config.yaml
num_attention_heads: 5
intermediate_size: 448
parallel_block: false
init_std_qkv: 0.0549
init_std_up: 0.0549
optimizer: "cautious_adamw"
beta2: 0.98
weight_decay: 0.035
lr_head: 0.00624
max_grad_norm: 2.0
warmup_steps: 489
schedule: "wsd"
decay_shape: "linear"
z_loss: 0.0001
train_tokens: 97460000
Each number is 128 + 32 x the weight over its row's rms, rounded and kept within 0 to 255. Layers, rows and columns count from 0. Numbers have three digits each. The size before them is the row's rms in percent of the matrix's.

# layer 5 MLP down (transposed), 448x160, rms 0.0887, rows 435-447, columns 0-79
094:085128137113154131132139111129124119159076132130125118116129111162126123129119167096160103133147096166183073123122119077166070124184165105152061152198137173145123154171162094055096169217106142155125081142147147111157096095136130110142134098
095:217090115144107130133186141127166137111120140085119107125095202131097116164093093072198084149134207118124139141156089173184084111105078101128131132121130134145113126138151140060138174140162091138138186098119066096145128116194153065144158112
108:153111160134103135107168138082178132154175124137088090157125146124151100112085131113091129126096142117110121141122127122116166137116116125141150168103149105190075081123192130188179149197126122138104115159152139156037081172167095114089116163
099:144148161125189152111145169096073064134133146127053113104141074075161139140114110127107077073144139054121114135203168128128107168171069054161098057081143169138144147124141171152095109098114126103069174082126145137127108054053133137198145114
095:028158123145158171111132148085145036132140158151082143166105134114110166096109188105179114116134094153135128170133115125122151151134137105079116114139146111160120140163178139107118136114032139154150082093203111107181089144112132087118131094
111:099179143088135068073120085129131117124087078084095150134123137137040162140110121161148169087129162147121055128170134160157137116132103114158117115104093143106144152154075152147117100123159083151156108111096178172140218133147119107134148152
095:119142143107083142125118116093134119085109122135210143117150129139156074085115162116128163119126111193137182111112084134128080175116131071150125175097155114124129126107115109123192134126134146157118142146105074169131154118053186084232118150
095:105165159118139119120136113112140067078152091162131124147084169156115138116089114146120081104122088147156081129090138205068089115188109121106112125146124148138128106135128148198147086190120115194108143100145122109116170156110132077085109116
092:099094132111142112107079113106128080153116162056153145074101099100104097111140091122164122177125192064122093073130119122148093094091104184162152135166098115088188128144188057053120099142101152091095127114100097108131144097100113128108135140
102:139113159170118147140181084130121120187137086115120149110103106128133150146112097152113109149115168161059097130122167192119065113137195147113071118133166115189212141151174111110148091122147105119152176148111116109106100155060064112066133112
105:111146147152117101091112136174096102163151155131123141143181158128190081111079162114057151107160145085136114082151101155084097143078138091079149180136106105106108120110145125205104146100120179112144106173135131134132151161114108129142152139
088:105074102107111083116153106153104139095119088120167167131122166132197139120124089148130110113078114174120106121126117097149127098137123168117139161083042087131184146111069111177150102133143200072125096109162092113157122171143143074175123147
097:116091197179048044108195112122100085171123075099129137096129102144137155134109156127157155167127063146135117137124137125088197117101152115112112051098184124108165140117138130123144152027128117170107178129149114140075116060133149142130138147
# layer 5 MLP gate, 448x160, rms 0.101, rows 436-447, columns 0-79
099:123144126141153153203118110082137168114086113130152118103159083102144091215092192136165123114085086141085111111104109146161152169160100158160098147051101137142119138090098122129096154064154127133118170148156094133136122068162137116084128151
104:110110094135174103155168089184187132125167152086142133103142103108130157142196127138165164060155112134127122094164135161107121155159180059197152213095161130142156076113104137142131128184119187131103080151145112110150117167146113138177081150
097:143130154102124125158170137108108104177148111137093076170109205164070110125124184135111150123157075134141109151049078106204181080121162139149141117128195085115118163129121148121134093157097105105162124137100143124136075164150160139125117106
095:104057099131145129158078125166110137124127145116201108118143103174130109073190071216081173125111140129057129095094136122102169169172139107150136110095137195059101087108114162110083100136142082075147130176094181137134184151151127147142108155
113:134141136112148143143120211165126170106120190137103149120133150053072190161148126124151121110148148120175120141112097109068151173088134076120170198181096067103107143099130140139096082085102148098128130172140126088110110119142117153103095123
100:074166092146103225099174164202102045099120130130168180080125119153083062121131112130139135170124106136133200070151109158112147148157151095143127110134189097079109147134141131126119136172133101153137130134163104169166173096135129138117088150
099:124168131211159166135118154146119076132181107131101137160154087133151182138169143133137106172164146107090124075137110137121142082121102064071113175103125111124145104132113177117118122102138129149059102153152117156146121114127046129152096116
092:116077097148185157114110114109184072139110152110129104111119147170076155129162161097101101106121120098105117133157124124100121051126087116102152118109112149156077139138140097142107169183072170182114080070149157089143153142175105145173205110
096:166117089120124131132091122161111129130155119165150158105114153150096163106168158191129186113179140120134124129066145156135142131052092135130195128142107162111121152079114153103149063154164150155145041130110109115157141086162151140140123189
105:132124080131129079170186126113144165121126135139154113099145103159098140099147157130085142110095041147121137167100083184131110131084111084113132133069119130083150117114124141147124136187094137095178104130121094088172116127165087112144158171
089:116067104136076114172176078082118136146128105141145107147184159152162176114096098093094118184153124185164088074116096156120050156133192177109151130088087080116111132113094098164120168148162120108049143138098066098113126128136126125156129124
101:088121078131162066115205107137109156056122113129158109101124054144153051158117126119139193118086118129134114155135146120146149130145115163147118148093095099141177118121109094135076134142163066085108081141098109123140105171082105114122147165
# layer 5 MLP up, 448x160, rms 0.102, rows 436-447, columns 0-79
099:144126063149138131154123045104108076141135141156183141128190119127174159140125119166092150119147143153084164068103177130134137129130118141155074162143117123138080155111094091112100134118124105111118079132132112121190137085145086165123114116
107:170148138121114133111153136198130145128147092188155074176164119115124158189153096127195107139164072168101168153149121102116144084102160129178151153115172090124141155112145123148151152133165111149099057108131166137164085182112125091131101081
097:138096121095153166090120081093131129163135108168157081181186159154164084192158103156068125101116078163117080141145146148135190082156111211133147099069139169095149112110161126133137086104094072078106148161143161073142144139144118119131077119
098:120092063116137116170121116070105099149102069093146092157167159119152122070108162099165125147090141178120147109129124122162168181117110184170096117120170134080119029118163129139159064096092140171091136156117164168124122135106113148093135146
113:121108118089142069069169088146121118148070159112186166059154164070171099170096087153179109137082155128167071103177136076141110079141160190138135102171126068112065126099061128130119186116108087132133130137137157156129142138138114126151160103
095:174139142097095130089164145117144170119148152097139115102095122141126140147135106116141112115116150129147114090154096223076206124185157163188119135159106133085032136158139109116124088146157140119139112126126079095116152142140199112162103144
098:103116115167144104106144138116104081124145131121123106050065161144136108182090136134110135136134104135100130084131154094145128087163125175171168135089122119157092140103172080150154152094088159133111108107129122131121095151091157144122142172
093:121158067148140140184096159098111092140105122137071175104118142181095144158122193134098140140103086105100137114139157136073176090138108080138127114082172145179098137122113092140150152121117120190140168153116107135104181141221140140102130142
103:110165151074070084084145092137131167188118108130107129076132097100181144055124072122119110123072155124169127135142116135107090112063165124172100117166095189071119128143081114127130164165134117199166127103171173146140093132117155148157126097
101:132121120187118080093138126101182119152114123107192151135126153142144128197132106087148118126111092111086128093143157079145142131190124181193144138101114141106159080096088105163128145092148102182112093160145171156146128111073110097150093077
090:163102102131102115130130203152103228134148214090117072124143126126080079186166149185111154108155197187109123168152117150090122161187091164113077135107084147124129112113105079137082158151151103143156100141124147129134213099094148135096084101
101:083090096174126080136124165177071132148128160162111201123083102149108158139148124118115070141120104185149132142101159092140156136142135111113103136128073076201118158099167106113139095176126128116140128122094078133177157078086155173127170171